From a checkpoint of a small transformer trained on Wikipedia: a variant of Muon for these matrices.
Each number is 500 + 25 x the weight over its row's rms, rounded and kept within 0 to 999. Layers, rows and columns count from 0. Numbers have three digits each. The size before them is the row's rms in percent of the matrix's.

# v: layer 5 attention value, 256x256, rms 0.151, rows 60-63, columns 0-63
# o: layer 5 attention output (transposed), 512x256, rms 0.151, rows 60-63,124-127, columns 0-63
# q: layer 5 attention query, 512x256, rms 0.126, rows 128-190,192-254, columns 0-63
# k: layer 5 attention key, 256x256, rms 0.12, rows 64-125, columns 0-63
v60 061:471517435513472485499534503524482477483492538531469516490536457498513491521508486474490521495525495513462488440507518513489533501504519492551500516462532501530487539555503531481494512485482524
o60 074:518532543457512540504488480532499500484505473529538565488476480464543479515525511491575483488504546518518561487494487500524525483475489476527475511508516527537507530544486489465515531496466542
o124 078:503457453479513498501488444486493469533490518469543521516490485481471520512520503464478491478486545498493506499471447560548510468551549497537506511477494480486518456496516521486462493493527507
v61 068:562456509524503475502470485485496523499516503470494522498551518499503506502508478495483495450538505523528492489488472516481506477505477482483519541516516506525534520502506510512521527472518521
o61 078:475533541480488493513526541510513512463490504501500482472523495500519507490493482534520514498537463475515512507513502528506450480505494504484529462487501478495554468512500459511458486524496479
o125 082:499468493473463523485483450448476482515479505481487509549457497499536555497483462476481510501466551510514528473473503516504482520479530501487509485484523505452501475553484503505542509500488481
v62 063:502553507474510509505521506537513496439501491456476496470499500458480525520506494498503524531489500459503501484446523485562502506510500479540537497500523497501489542516509482524498504507521468
o62 066:507497497524487517541461535498497528496477513515509490521507491505531505484533480503587498483482512501533471514474481500485511529530501518509529545530509486510524495528508500510542515505492538
o126 076:549486511491478487536472509527491490524453495485535482544483497508523464557467480491502521521537528472499532512469479509448468515529484454475502539504517466478511510473519497462529523519511488
v63 072:532468489503555475533498532460493505478477510489517516505531516460474515517497509480528503523489481495504524508463522448464474446549480512483542494456507462521507492495504486523488463472524472
o63 088:509494521498495507517508503487476524511520539562518540512501483515457445487525521492506517499492475520491531465501517464522508538462459469528548525489497572488480509458491513456488467493520475
o127 082:483467482526488515493523433456512470470483467472466536487469488506464481433475519505458490482539527536546486490531466501503483485475503515495464488521502525518475474460521505523504500470520543
q128 099:506494523488501479523495545506500500522528494495511542504504517488530490496465487507515494503522514482483476503534521539498550561572478522537521473492518482507526509511507489516537516493469511
q192 051:472474520467488530529493483462513472520499521545507502502490492561496480483499483477470525524495494528549513486495480482550510501500500501513506511533468518501480518548502501505516509487469501
k64 057:472488487517505454500513505559520549511474481527471494485466536452526509465479485491483486522481520515541498486513528493479501523440472510518493479496516512490534459504511496520499534473541528
q129 106:530547516579519535514477509484489495537511520498507501520546506528465505492504491468435522490495517513481497540524511478489491486467484513514536521502516511548501492525466493469512514497483491
q193 049:472491471471495501515490505451463474512474468526523501495491529529503494484509506501496502468483497515554529500498512484520494534489513512473481511517498510511522542574498496477516533454489517
k65 067:463483516510532489492495510514500537476513530507516472501522509469478532485483543504469546489509542497513526510527496518458529468526518477475488548477494529484487535457472492499497542490518525
q130 111:498509470521503536515473517505472512499520483482497517474524484479528475511487499510533502470561477505494519536474519559546512486521486486491528496496495423528498534538533504509474442520504528
q194 046:461456499516428521501471506495512488526511500496512458522534494524533492548498489541488541492505503516490529481522510487531526511477480474494498504450498479508505546542452545501527484483473480
k66 069:505500493495562516487488505554491520468537513515513521471507512508490502483511530506515505504500503516475490510464452557480503521544456491513493493517440506469486471476529513548510509492519520
q131 098:491494512468495454506497485478493535476508453482473511415519565497489532503462486471494548480549488520493489517490509499473519504523527499518520495542477500548507517536475452476549504499524525
q195 058:513440504526428517516500488537514494509490497572498516517484502502498454532520502547494473475526485467483520496479514499516531502534454495498463492483513511508507498526499480526487507494498521
k67 061:459494512463471476458500509508544505517523512526476515481456514475548469488489459483478479497456485491527477508485470518473496507457531501500511495534532491525492469500495475537482528499465538
q132 103:483555506467482487523510494486501537458481489521533482489542518487519559493510490538521509515489490493452507522521524484491548456482532498527477481481493497500487538519463532482547493536487474
q196 057:495476464482501518545482471489482470468513484522518482517498491522479469531467480508473500542476492441488510498481565485484514507488488488537521493502506531478501524538511519529514545517488480
k68 071:497470506487521469516508502470503524503512501537484471491520548475460507430515480524493488492443471528501523505534491556482507484445522517532480548511489510504485492495492499496478486495498535
q133 107:465505517520506501474508524531483470499497523499518507474438487506481463509469504482487487480534521522521485457464471524526499476450485547480494512541517497502488507524518478515501458498485506
q197 053:495514488456504508458516529519502519499491488481468497446508493497511484492526468521506472456502499502492540494524488533525516479474505476509535525499511444509527492499504498488514491514524475
k69 062:489504481507515489485503531516514469487503477503495533519493506462522506490498541496443497532507498484503473534419495485571504487502495514470501458517521468531524466529491506459492453514483469
q134 104:490514515536499490449491451503488444522523518484466474495483479481500484504492485508532469519483500467498504471509503516481508500503522487532487502510524490491503482472531503474512523479527515
q198 059:466511485504536486461503511483518523465500524517498522519509510477508488494513479469502482520491527489519509502490495511525505477475518491476547518524469474496526442475496483502498499518487436
k70 065:472532493527486500491559493527514486572526490477486512475478494512485483498520468490492502510471458490442537499455530491498502491466494500532479488496550509495532539525513481455527538486493471
q135 112:488486480538478548536500515514540538521480466491486488483491488502509465467505527524521429455523498544506495526501472485518465520521486472486445477545489477494514433513523467498441463458522495
q199 065:500445511534495508466475501513520500474500502508551481526487490536517519510426453530497571520507496504528483498517446514469489539492496512509490499501502500511529513484537465497490503478539487
k71 072:472493495520486500497497524449498516506525533500505501487505519479515483518477533507441497469504535525483501467480511464502478514531496498510472488492480509496491470505477524523508465462487518
q136 091:460516518479516499467476494527504509490524500501556515500507513503459513540484510484451515451527479515535511449529509502527474499527496494479503480477447502516508511470494489491502523500477508
q200 063:463521513448505490474509527501479480551553433470497492457497499473505505516509499513496493464532513528515492487524468453492540499499479488518520517473516459495476528492469507481470497526529518
k72 076:542497492493495485488473464530494505491481482501521518531519507509505549530498502481522523506517475461533515509473479527530518500562494483530541474500523456476486489484474488500507505535512507
q137 112:512533508488483494496490489500512535501517508505496511450496495472508542470520489545506465505493468499475479489470499434536489499473443501487485516506494504475475512463515490524500502538498464
q201 083:477496522522524443490532478543528554513501525484496509508474495480536536500478524507506534458507510500537524460460475497537459477497538468484483515467529489503510473472518489505498466522492498
k73 067:460505472507517509469497480484522472523485504464506471522542501507516532511453490476521485487546483511500446481507549513559478485499479499538483492508477493491470475492495532512499554506517501
q138 108:487456489495484453537510510488481497498514519482462529528523509515507516484527473499503499491461484460495517526477493478535502531552574522490463484477524504537503493537467487535521499484475508
q202 079:531489497499503527501481514498500466442543531562498522470464486520502481489482498522517468517494479487504541523503494501539498504493507487549534534482507522500496507539515483516518471489446492
k74 078:473518489494488503448520454426527466511531511463459484511513495490490524527496504467473481515509570469465473527499522475475491481505504495495417447483493517507491504529465525506497514499490471
q139 102:489514503532476455492469506510531498482476510512507517466560487519481472493493511484523483557520478495514480496493524519509511477518535478548557464484541456505479491482499545492474474518494468
q203 085:522496491479505533514506514507457483478482472535448505513500488530452467518500424509491462489532482488499482502507459487477526525456517520513515483475512521510490508539454506488476502499511497
k75 088:454474515510503463479491509490513458491531483457532513510499502491545585535512520506468506514479521513498481502507516498532498487489505512456490512517522488486513509452544506517486479505506463
q140 096:518461474529494511515522510507503538493513495509498513483471504558464490498512461549518498478516497492495567521506503508520493560497531496479471507438514470508539497527545484529479465493503494
q204 092:516487514492536510493461519549515514484531496500458492509466518494544507561483481483485459491510489486502532492524556560512497500513484484480515452518515466507497516533508485497483471478453476
k76 089:508495490500506472535469479513469483449526476513496508504542483509484498467530514531530551517471472493474523481490458473477504479515479526464505490521500469496496523521496484511518526508481520
q141 112:521469519461468520506523488528497498485514520456462503541493473467496510527477506477528497516532495512510506447459547531547524521499519480518502454512474512533503504510540475523559531485502531
q205 105:515514489525501491501457469515452530493489509476545514498512514507554517471550559473559504476482525501538470487465474540491504502476481455465539531475488472530502509519509501512475507526506525
k77 117:522489496452496482454514458532544450524526493476475498464497524496497486503501514499562512501498535491484534524535512518517521517502518489573485511512492525520495501516481467535494495491491500
q142 091:538520491526482493548509483544482533484519493495491519541484483506503494519539513494518470504505483509468486560523489492510534508485547520492523548507493489479479522521489475494506475494466491
q206 123:501499496509542479495533465516509501514486493519536450504487536525556520527503492510475472459446486524532525479522502486530518481528523491485473501500451476479507495483538477475507548461500470
k78 108:506533463478499518474495522499437515494463507500533476522495477508525508493502508453517430501510498484511481526474503492502497506488510536492500501495546495497491494494526551510494492508494503
q143 102:498507469480520524544454557463520489516515522504489520525494518495498506515493497483499518520527519501496516514516494520524521514527512547474489476494522433479502490524544489459487480453543526
q207 136:458490477539529492497498506488532507440534515481473465462486500501505500527504504533472492532535524511470534537516478500493509438475523478483458501537533528501483525450486479515493468467508531
k79 128:516512487490474519501505520486502479511492437430498521526482520492496501499515503510512498524509441529449517503489539464474545516466511496468496519535504474507491479504498528486497466475534452
q144 095:487494516517466546489504496491522500552496513544488504503446514521515512460501516517508521488493466504508478474448503502482535558469514465420403492516518475477537485492548496475482497494548466
q208 137:512487484513532486502472528487561485484480517495495526526462470452531569463497479539545525502510498538506529472479493487478493497507497493471495507512526499499505472477564500473525503526447505
k80 125:537508435491507487495505497511482455442472527494518517502505510508472560519507513552562498538456523520501510478495506512525529512516507465493496482465479494476551455492500476488505500509519486
q145 106:482536492490481497507488458568484482528518539526556476467507524504494467484482532494502491506487529512493517482505506497496496489499497491468518544510442501509451523511490505517457507516493486
q209 142:508519480466513474544512481506473491512520493520516499465529539518487473472513525458502486547468528499483480478522535517488517521555463508484485488516517467539491526478493444495517497501544490
k81 124:470492455496482487473445476506512487439510470504531478481542505492465518515454476506504452483480504501517494512515518513502510468487520473511485477525458513506523461506501520502505513500521503
q146 094:531519467492508514518506451521514478498512505495465534493509516496505499491482445524453520516528479513493498526534487474536494481497524549505474495491476475508511545492541465492473507452498486
q210 142:484520490531530508497521490515489490512465453526528496535561485485515517465518496523512542498495498505494501524495480511508467518481517551531477513456476480467485494449543488529455514515525519
k82 131:520487493513481503489507461481489500535499490522478557494525522500460548497525491507533529544485477478523506516523486526497539509520462509486499506492448503465525510497544485512473529493515506
q147 096:515492500510498495501543519542521524472504498451464522510448515496490574521500552487531467501485470481496457516505518466513484484523494524482490487493517492533479477482523478512478536502521525
q211 142:501529488477484508456502499501488520530491508503480519527521519516511545495538494521499467512479519493522509503505512494486531507510474492488510540545485533501501484495510515483514544486492491
k83 127:505509435503459479489542530481489557517478493469529575483517512499504510533471488483519456466492514500501427491462483484530492507503530547471496489516516521488493502526485482481500492474472496
q148 082:498478536483491449424471443472488518457514507528480515523470494458466516508514519475521492466523543432488490473447518536556484506492479480497494551509522540497472519490492494533506519481483498
q212 146:468499532490458536513533535477511485521482472504512505535496500493506480513505510500495511510446530526504495526515530521500478465505533477534471438521523492513481482469506482497483492533510511
k84 128:515490545503479507483489479461487455456477467488465557480508499482543468485491485506518537485509513488500493515456467502480509493476486548525452479551507530490479462499504511482498496459497488
q149 086:525514498489532503471454529521495521501475526494511506507475501515510496480494537507557522474461507536492504481459488547500528511535488495480498547531463483474498490488494568509469511509476480
q213 147:492462476552525509507488497519530522540474484472530477505496486440530469527533510499516490508492516519535495509514478493513458485456492468491467500517470490565466462509490521520510527492480497
k85 134:490472513534503515485481495478472534509461510468447491542520500476516490467505475517528534483474486523468535517456475507493525506500481486506500534526539509503505445511522547560501518511490497
q150 093:485523510493519458577481513479494505481495525543518497548539468495507508479478492519537506528503557436491493476481538468526514486496487522461522518526493531512503510488523442470532473510487500
q214 150:481510530528504518500524515494497514477522516512566484541518512514469519469518494483506474496516499492543507496507514490500471424495496461522536526535515528499470513522538466487486468457513516
k86 132:488463530522496478497491498522491518510490518534532584467544458504526492448510487491534497505503483511534427529522513530514510488497516504490481519496503491504531479477529488453482486484495504
q151 098:513493503505516500485496500473500485499497512474513494487503457566525493509525499516491540534493499499516503515510525505481505481475508521515501511494465445540512489511551502479527521468564537
q215 145:490473513520512521485517500495486538461445487470525533467516465511523527527478505475543480557477499501506476516482517494523505496532485496458488495464509552495486533477505516536471510479501539
k87 127:540504495537526501508454555530507492511531463503485509459525510509522467517490502526512525523494512482485445484499472521532478504493489469554486523513512501501463495510477481467504506530527500
q152 106:498484505478461518507481434503481457504458477449496502472552458494510464523477489489448526477510485495484525496515534507495472510491492491524496449496497487524507523501458489459496471538505494
q216 141:499455437531483486508496535481541478499467484511507459518474509491523522517489545487460475513552499493534487517500534465515494500539495479498523525509519522518475513497503508515463492539481501
k88 125:509498485505486485520481473487513451510471489524480481496524486505500494492482497545455541490528499504467427459530516489466486512506516511472478517491495520497464487471519462496492460514482545
q153 100:472476445477475520486475471503530483469488546513529495509520481511522463548550523475497493495481525500474501493480505523530537526519479520518526456458496481506515515503501476488514476536509509
q217 147:524485494433515524506499526519506503465503534517494505497531488509479496476518473440486527459516477510488502519418514491492474514475463456502504490507509482464507509486500512510473522518499499
k89 136:508509450456518551480496515508495542464493439492520468496510466502485467472526478523521501506490445526527538520479527473516459514492505478465517500471506509529563484469501461503518502505499500
q154 107:499527518532495487501490491506508465459486520504503470535521456447512559514493503509474440522543532498497511457495505474451521455451502484512542499468529521520526512477479516499509493474512535
q218 145:506509442549515479511483512487487478501481507461456506512464485454508518506508522506533496453515494517534509499512498481510507541458498500501478460494495557530493494492524502504509466491511511
k90 131:483508479531492444484505441527475506471505477491484490482487489475501487514493486493519499526531473476442514477557464484444491462508464499520505490469497559489514514460548479530456477500504501
q155 090:498527480534473569470468462535495485476540515498499506499527491537480497461489481497498471507531484512472485533511489517517457462507480513512516521537535445486544504529575496488483488519490490
q219 142:457497488509454497528554443516492515512535500500534470497464532501428516523483490514534519518500535545500491487494547483472456494499531517511444528495491524483493481559528503470504484473471495
k91 124:486532499513527500487521473512445528501522510501474473548493491498499485488485499507489481500549567545483486446496497527460514490518528485492445476544494501499529504513546527484534514507505528
q156 098:481485515525523515488458494490538502489518555527481479452454519527540493519518501526528522497532500489491455518476518511509515494470522516517448456521516458466503531507543501550478456477505501
q220 145:502471519536524484507532499474492537498540517480502517502516522470483511534473479471449495474516490430531519513528565494524469502513529533471484481500497485455496471511481560542504474520494474
k92 127:510463527547520503493513491470491540489526518486498461489523523490517471504463464491539470494524512515511555518461517515565486479445489505490513481500503503486469532491488493525481478503503522
q157 104:488466463522529525560468496500528531498514511541475468494538512501515528482507478514513487520513506501555455457474492492510486519488486523495519561519525489516442498536531497515490512553522456
q221 141:479544508568511463510476491493561475480471486495537503493498482518490466524494491543510497563487505491491502471474486511527481507497483493484524513525478523570525546493448471495490516518514487
k93 127:524484519565499518492516514521481459507475486488521464475482476479526481508495471478535534518485479527536440502533492500528481451499498492504540515479489506523465558504498522526472498506486445
q158 099:491538497500488443499489484459453482489531548509529519497497462516494498472510537488496523496507451529498527485494511485487461517465497501485498522524525567500525513501490505498493496456491522
q222 148:560485490511523477523496509506522506528530522507501482479537491481493509503480554514505501537487443516519521495482512448539444529484492460492512470525474535419529489510517493493493521516540509
k94 129:478518473537467428509492503486486499524520506522506471500509502498480505487488496495473501479535455532506505504458473515469515513504450443462495508540518516493517523517506434500527554466506466
q159 100:514496471500470511518472484484518498519455473495489470519503470499506511496496439501551504509538522472486519505483517500534496470434516480447518510490471501498459513493533467514528476496532498
q223 145:513524472466513506511518519484522465524516505485538527512503458498522562501434450500516556531536534480511542501468538524498540513484468544468472513493462493485496501514484537508506550545469497
k95 132:485516460515497502486480506455498469553452500455498550469525455499513516528500488521480491526512536522469568512500485502490488500494544462497498510501462476515462533499523511510438492527495481
q160 100:510534502527553496504515513500495488539528531518603510548540501482483527545520534515500466488520502516453486520518533461499504480502500512481531481486509493557536494511466472502496513457525518
q224 047:473503494498527497521497535433504483502498450468540486482444531535499483494491456492505528512487529537502499517487481458506472494508512520509463487495536490502521510502511545450518490520513467
k96 060:465482472489499543515513481479496504496518504568514510516472485460492477477484490530517462508556503503460510527467491506500493513484504463440492545523517499510482542490476480532533553493496545
q161 115:486518559515496515545507476492504500499501518538484528483465531504520505535486502536503470498483478484459490530528437520496495538490513485513528492489495494500491489556581467513517490536539520
q225 049:499527514512537470496498524502486474521488483485473451470516520511509481440482522485528491483499542493481504515500488504517471489506510549464463502507536473494502448468457457498501484489537452
k97 063:456508499486477470465488503495545472503497519526499517504473531528501505472516501548452501553493468477494501554467470470456511512543448467514487484548482485492525532522515467506503508455477543
q162 104:502513495502490465485455466519481478514481520516531494509528535545520487498472527560519477494480518509516486488471527524524539480514490472485512505509528450491491534509449502503535495540501538
q226 043:458554529482484487489508559493476509464500499482505480515500516513452557504493488473503484502514503536522474458528471496511524467503509498519511520511449534511507470530510490500512474503527471
k98 066:511470504483494480513509470459514535490517539486523448495483504508513482488512493541494465525480480524477496504478505495480485513464473504481497517507531435502519521461487492497493482485471517
q163 101:514489490492494467482515543449453482523509541519481502482517507516516517514502533470485562498486464524510515550554536486473501498506499516515461484489526505529510515497439498476545508460470459
q227 048:483506472503486528473498498488510492539459489476517548503483525486524487517494502534518532450526457524530470494491493500525498509540515470489490502495503498511490523506517523548473447524519506
k99 061:521517466516466483503494478463483519501527471503507490503520473551518490476529501516479498500524488490471517530492504515472490537507506494486480523532509481480523529509489478458533477481475509
q164 110:492518468496466493477499500495503493484481499488493490524516488472449542483561521544492494514511468501458473514551512487512442496508517442520539496504493492516480508501474533445519522477510495
q228 049:514495510443515552531496479456494515505513483500509524505504489477527509529490483517507498539475478471518533495506503494495574503535541513512504490459485496477520511494544473495478502529506527
k100 069:478492500483473523453524490473509515537506504495541489538501464499469516518546469551493500473517461478482520536479522504517483502492480486471478529505514507490489546530469465481473526479516456
q165 103:496512494473472515496466512507496535506534480501523466528500488494486536505469543501484542498464446497514505491495515486479507482510500511474489531519517540479540487469503522531525511522520496
q229 065:482547487509506525472497514512507526515496514466496528529501511504472504491478533471515493485506465517497514498489449487503468517488472490483462487482517489505507544483510506508499498471521506
k101 068:521534478491464483492467474480461474478474469477492501515463494491508484487508497492511508519510480496524470519539508521487535525474495471532531500509506526516496455533510529530556497514513516
q166 093:496491526496473485496486518530475474544513496503474512485466500499499481507522543498475530503522490528512484485474526549516471508522526524519536506452544486540504506514481522520525545552497528
q230 055:495520503505521531529483555531506503486493517518461527470501532518455450508508445487467448525472440504482509519503512465479511515463506496491492483505513536486503542529432497497491543474486474
k102 073:497494478513492466482453498456503513525502478503470524513508534495533510484516504559507497539504465509502482529482489520492514471520482526484504473486502495501531483523492482528540465486516495
q167 107:515543546517475519533542499510517529498502514551537494459481477547521480508452448551515507477528497554474502457516516502477482491468517538481472484526514511511499488486488524492531479556521524
q231 068:554481497508538468521506482520526513448508508513511512511501478551522501497507498491538514494508481494506477481489516534520482478483518495500487522508489518512494503549518477497503529513464497
k103 077:479478508480490519480521488525491509514493540462532498492501478479495530486521465481487492489446518546510526473487500479490501525498512534491490519526508516500479501475457500488482468483481508
q168 103:490523478519471538510527494464572518502520481470447497474477489502553526470445500528488461503493497499518494467468493466495493490533448476476482504461480489449469493483550466484482525460494500
q232 072:488530521489496499483515486497528537534485497484515485456486505499513539485455524486523510460499543512507502457494468537480526486493494542474482514506484482527516506457486496503523491532519520
k104 066:503519503509516482525494480499483480505507462498457506479501492457496457521498490484540454503523429529527470500508525516516465535512443495530505512493536524529491458491476518508522500477528504
q169 102:443520528507527505520515504537501531523493457504467520480466481509463510486496447522509533507502514476466526485525519470510457496495444486478516444480501505517525453516514503492462514481488478
q233 071:508540512460466511465497527480482490478526518521542522489503508490460470491517523514449473493501451484488477510529456473483484501474500460513499504518510522472486511493468498446504515478487475
k105 076:480470488493537484488495521506518479511503478503473489524462482485506540497524433533461502512525470534502515470512518506515461531450457505496507495468490456502546460501512517507487463461531464
q170 092:433507534491537478465468487481533484518528484497499531445485489499494511464487498556517523461475479534527474493516498462497489495482524500555496488494533511478508503528539499504536592510516494
q234 074:487520511471528485536497491525480540541492456494529488506486509474534489495508508536519474507533508510533500501521494480495532490502491489501544529455499497473465497496524523480507551509518514
k106 081:535455489506510472513508488496482499500492502463525471498477506512521554516483503466522523475501524503504498478482489530528476468536513505524520522538514435493519533525572505549513514554489508
q171 099:509450503499487487520523528518481464502496499473471477512471485482469455509504510507504500495499500483433546553518494477526518465521482473488531524538500491469520509519458499485496503503467497
q235 089:495492475496472467506557510551538526496510498502471442453542508482470482504492472478513515526490531496498499481491505462468540519502497521508498524506446477504486515510455477492523506452505518
k107 091:484472489496515520531461476489465480548496494502470511520501430489499500503485470494554477475503496444518488479476483516528506504505512489517494490503568462491540483519527492486493506546507556
q172 110:521488504472508448526536538526469496508514511487494512491524459455524527544449499495450516528495488499521518516502516458492517487468477533493538503489480467468486527467447525490504507478477515
q236 090:497507541495508492467536493511543511520548483472480470477492504484510533452463498450513527502519502506494522527450478490527501551479523493514490498493484535513515498471493497478489472506528512
k108 108:526524494536539523480467495549499502465488517498468474553503461523514496546481475516507519522502529438521498510471546547493520466557476499488477443494512475493450459495496534451507521485518502
q173 097:508469518531510525492486513482509538506497523479475494488483484511496559450522464522516453476484479496517525503504531495485535495506472480477526505510479472492515473485515507529486496484477492
q237 121:490521498514489467533475479521462559488472514495543476476508493486538517523513510483434485524494491518502464434475540462510505507511486479475550529502491472497545449530507510509460494543473494
k109 106:508515503488515522522462502511481483481515513490537533532536454523502550513525557487519499473525500513505486475490499522527512509495508506491506498520519463494538507499531495505564475535490501
q174 104:539514505470516464525521478506473528484488473486509524455509469482565539488474509532530503498462482498429464512490443503528471518480506488471466466477519473532497488482487463507485526480485460
q238 107:496494500513465517515514515512476495492506502476526502447525514492477528524478512526505547495451504502506481444482484522513515459499497506471490516544517474524530487493492499497516491508479534
k110 112:514476510480520513500502504491469535481502459482512507542514514520499543501476511475469466475495492513476500503497509469469476484514500557462516548508536493503498499470542477505461520505518493
q175 099:507457492501537495502515504488477481515534524451498459497488492491534522541520479511518525499488465494512515520507513467511537479510458489501494523515530509521518526526508496499538519505496499
q239 126:494463470502516542513467494522464501529486470547436480549526498458533446561492559512479488478501502430447469475512521506494509480495488525545506512495550523485480493496480476475468499515455515
k111 126:489534494532474503495498524453480521516472466481512494499500546513512440572499485495486494525505490493497456519523498500491525474536482500480468450501529523548538492531499523498477513486514506
q176 097:500528526475518501491518506536502513536514515484499508446471506505535469452542506479494513453464505469482506525494479512513504492479527508489470462491517478518501467483530526544506502476489500
q240 138:464522548463471504507539474475562507494488500510487471496463429479505474506486508537484506483533487442452510528508507443483519540510512489523526493514500529522510523501462540469524489475504531
k112 124:523517518480481501492504503505479476487521494517517491483488533493510531477534496497490529510479510460498544512477481458530464485493494538454523479526480461490505564527465514494534503498498550
q177 099:462511498523502516554540498511549457481523507504511485496523524521541539514526560493471542499494504471510501506485479515525477467495503502470498487438524493515506472500498496500508555507518516
q241 137:505465500467546472514508469507527467504523549442470498472512462464465469492495487507483546511545478481485513468498447498481478521531485510472511538492511504547511469460507473480541469484506501
k113 127:507531509463477444513500524498510473485521500516510510542506447512459477528496491492498514525513515522503511488504468546534492509504497475444489504512505520516512567440564505497522540471476496
q178 100:505519538537530523465460493502531501553495489495535515476449575491451491510485481526493454465537515505536501519534499541499501522492524484500481506498481483509504498491519437508467516511503546
q242 145:507502564528469522508528500497493471470493524550487531487541520491499507448482492468480480538560522491534495525536485483496491499498486492487527500557512486513525537489483471548456511496469522
k114 125:493502506500504521477538484509478490502479535512538502479541513520464516501554504517492502473522479477499556492500524507514475491496483465478532467499470495522542493480509442497466461498436541
q179 091:491512536515458492535555566487455531548527481512527514498507505550524493497494533478520484522478497518485491500532487492481517495496482510476544510509505441467503472490538498516531538548479498
q243 146:512506523496497517562487513499556484515530487545503486516459467483474450515497527473524536481447517496492525518513465487441510528493497494483557522523521486452490468468513496521484481542464523
k115 130:503554499461486487498539482513523484501529547505482485490490491506512457503494505509504479536464479474483535498532493458481512518459491507525504531512506489498505481493466513451507497499490489
q180 095:531489514482493532471452517504485480519505545453519503523497471527524501476475515474453463477516505484503492601509473473497486492491493425529475511514497503513512450501516524498478501481513529
q244 138:520493481487507486472469522454503492500507529507466501492471490517477518488513494448484509458465497538500493526547519471498476492489523471519493511472527436482514534502505513529444488475491509
k116 122:517495458468495533452548525460506494535490524518460503524526464515497495472474510480516487506513519535483501511491484482464492502475547493478474532507508470493478506503511519529476514533531517
q181 093:482523495492486523494510474509526509501511529514545518540479478480504489498510504495562503536514502513479493490500468502479532494442537521490506451471526503535494491503494485523521501456515471
q245 140:508482512504497491566493483509496504476479490518493466547488485536496538483493528526533446507490514450482484490520518470521460487463532521489485504493534488503503467508456462546492478481496500
k117 131:507516511494543513506478543536499522487504498515540516514500516478461463470483491492517492531527480474505498491485515477475470467454478481501473457480487483542530520500454499539552519506497493
q182 097:531549553495507482492481509470486492529509556500518495502462562507463503514544498489520542469515493509472511528507474459495538512531477476505531502514479528518499521537452495501540509501522507
q246 143:528519468557532520499529489465521523501519554520508497492479499486535512522509462518515517541509459569487492505510536450515474490544486529518485467483559520481486535497503464549509490531519528
k118 127:511488447485491480491529494498539461481517525511495477434494503490519517497515492506465469473517504527524443542537505455484498488556545485542558536481522508487490469536508503495527498540556459
q183 097:445518503489530502487523526449505503515490501489516471496510543465480476493468468510493500545493519506520512514492467546510514477504546501476488533521526512487518504514463526510516527524513520
q247 142:485510492517526535460453500483503543523467495513499514432500481503498483477508473536512497464476504502494508470508509495530508512483506483463483526474498555515562512519458498534503518554487465
k119 125:472520509467510584466507508527543474493471492512488488475509492461479512542504477549506492507469518467465444467475445489488505517510524516471502536495526505510502545528443532539487537541432494
q184 100:480527504535477489520519453458475525521482473475525491482488482435510566503550493474531543553504515474549505497486475491502516500513519545520488508485515453507539536531510490479497526500489526
q248 144:476528514487506493478518507517493525472503474513491529487518498480530496476509501465517504532547503513507483437467478501476514482502485466495519450504530524467501497491466500491518469482519514
k120 128:465522535525497481506503498530474454489447456471545531516486500457515507516523531508499520544483498501531477482509479471481498456487501489562483490504499493508554525545521480504438460539496511
q185 099:520492516495474472475493481494520529503493478494488492518502511479481512529492496497486528470563515490504471507486444496521484469499441545505498500476520543480552450506511496509508525528499511
q249 140:497486498517479471499554479508459504510441532508488490492533460490506495488499505519539450523491497522464493505517444505504476507485489494501504508566490514491547451537522466498527501527507487
k121 127:493543492508506526476514473487527486514504428481538490486505500482501536505487485481533488494482513493505480495500477524515511449484481525493492513562489517505505449503495503502504512510479463
q186 102:523501504518515485488484509509491484514519460479503445518491479451476494486476482571500482483498507515453487512512517497459461432506518493443481500483502483447488489509469457475480498473498506
q250 151:467525439515522530511506519513519494473526504503533518501496493487496532491486476502482542520453529526453517512514469473500474480507504498525521504482526528508506470515463496538477525466469487
k122 131:499529472484487497492472472497491502514500538499502447489465507512521467487518465512451515480478517492468458491465531472542494438429521498460484482480484481498524472531500494495480515515525493
q187 098:528501518470565529489520524519505460478514501461499520507486485488542514511476491492492494492486551544522482490523506517515486496504475505528562524536565493508514525522483501504481516488520515
q251 144:528464489482538504479516509483504497488512491495525522458519475492535488484455513493497484513487501514509511436473511498510487472458466491480509465542506518501501506518466517495490506454523508
k123 131:511506536521576550507504536506479472499502500478503535504477472499501543485485483448502489513459506557514445513510505501504467542474468520455499525538515486518444517480495499529499525464521500
q188 095:476482552467503512497499477485530479516456499529531500502511464500444493457480543493543539527523445537520506497526520515470477487522453490517528466524514472492466514494494538525496523519515462
q252 144:491477507513523500535479530522537475517528516510479485534525479514503490502515492468491490477526467505498521467539528494512499506522510504460462518517461501542463537534528514514497527492561516
k124 128:492478510488547492541478495529516508470477501530515491523518508462481523516482500494480510493518435486556493525495472494509508501528518496525471472513548460480482500469517483491540470438510502
q189 098:515447466506513484507504508538489520488521490500475479489524469550544496480540472506492502541497519529500544434502518531536541495481503469509499490552501487516472508505484546489518514484527475
q253 145:529471483480511459497505436502542486527487515503497495511459492484522541532494516527494465502490555509497500478488518514513508438516506466452500509528489493511495493467498473509510485454527459
k125 127:532508513471523493550490487500521541488481450499487458527490500518516504497555501499492496508528535522511544450484522498539487421463520491504469505512460516527513508507523504500480513482497461
q190 096:471518533468480500500507504475498515479531534479392511484511495470526517532470472526549516469518489452519483492517492490534528505543492478507484498453519482495481521482516510503519526466547519
q254 140:514554535555485473465534466495482501466504550506511548524459525477471500493517490540493477497493495498493526522501480508511521516519509465512452541530477503537477492465506529486482548525549500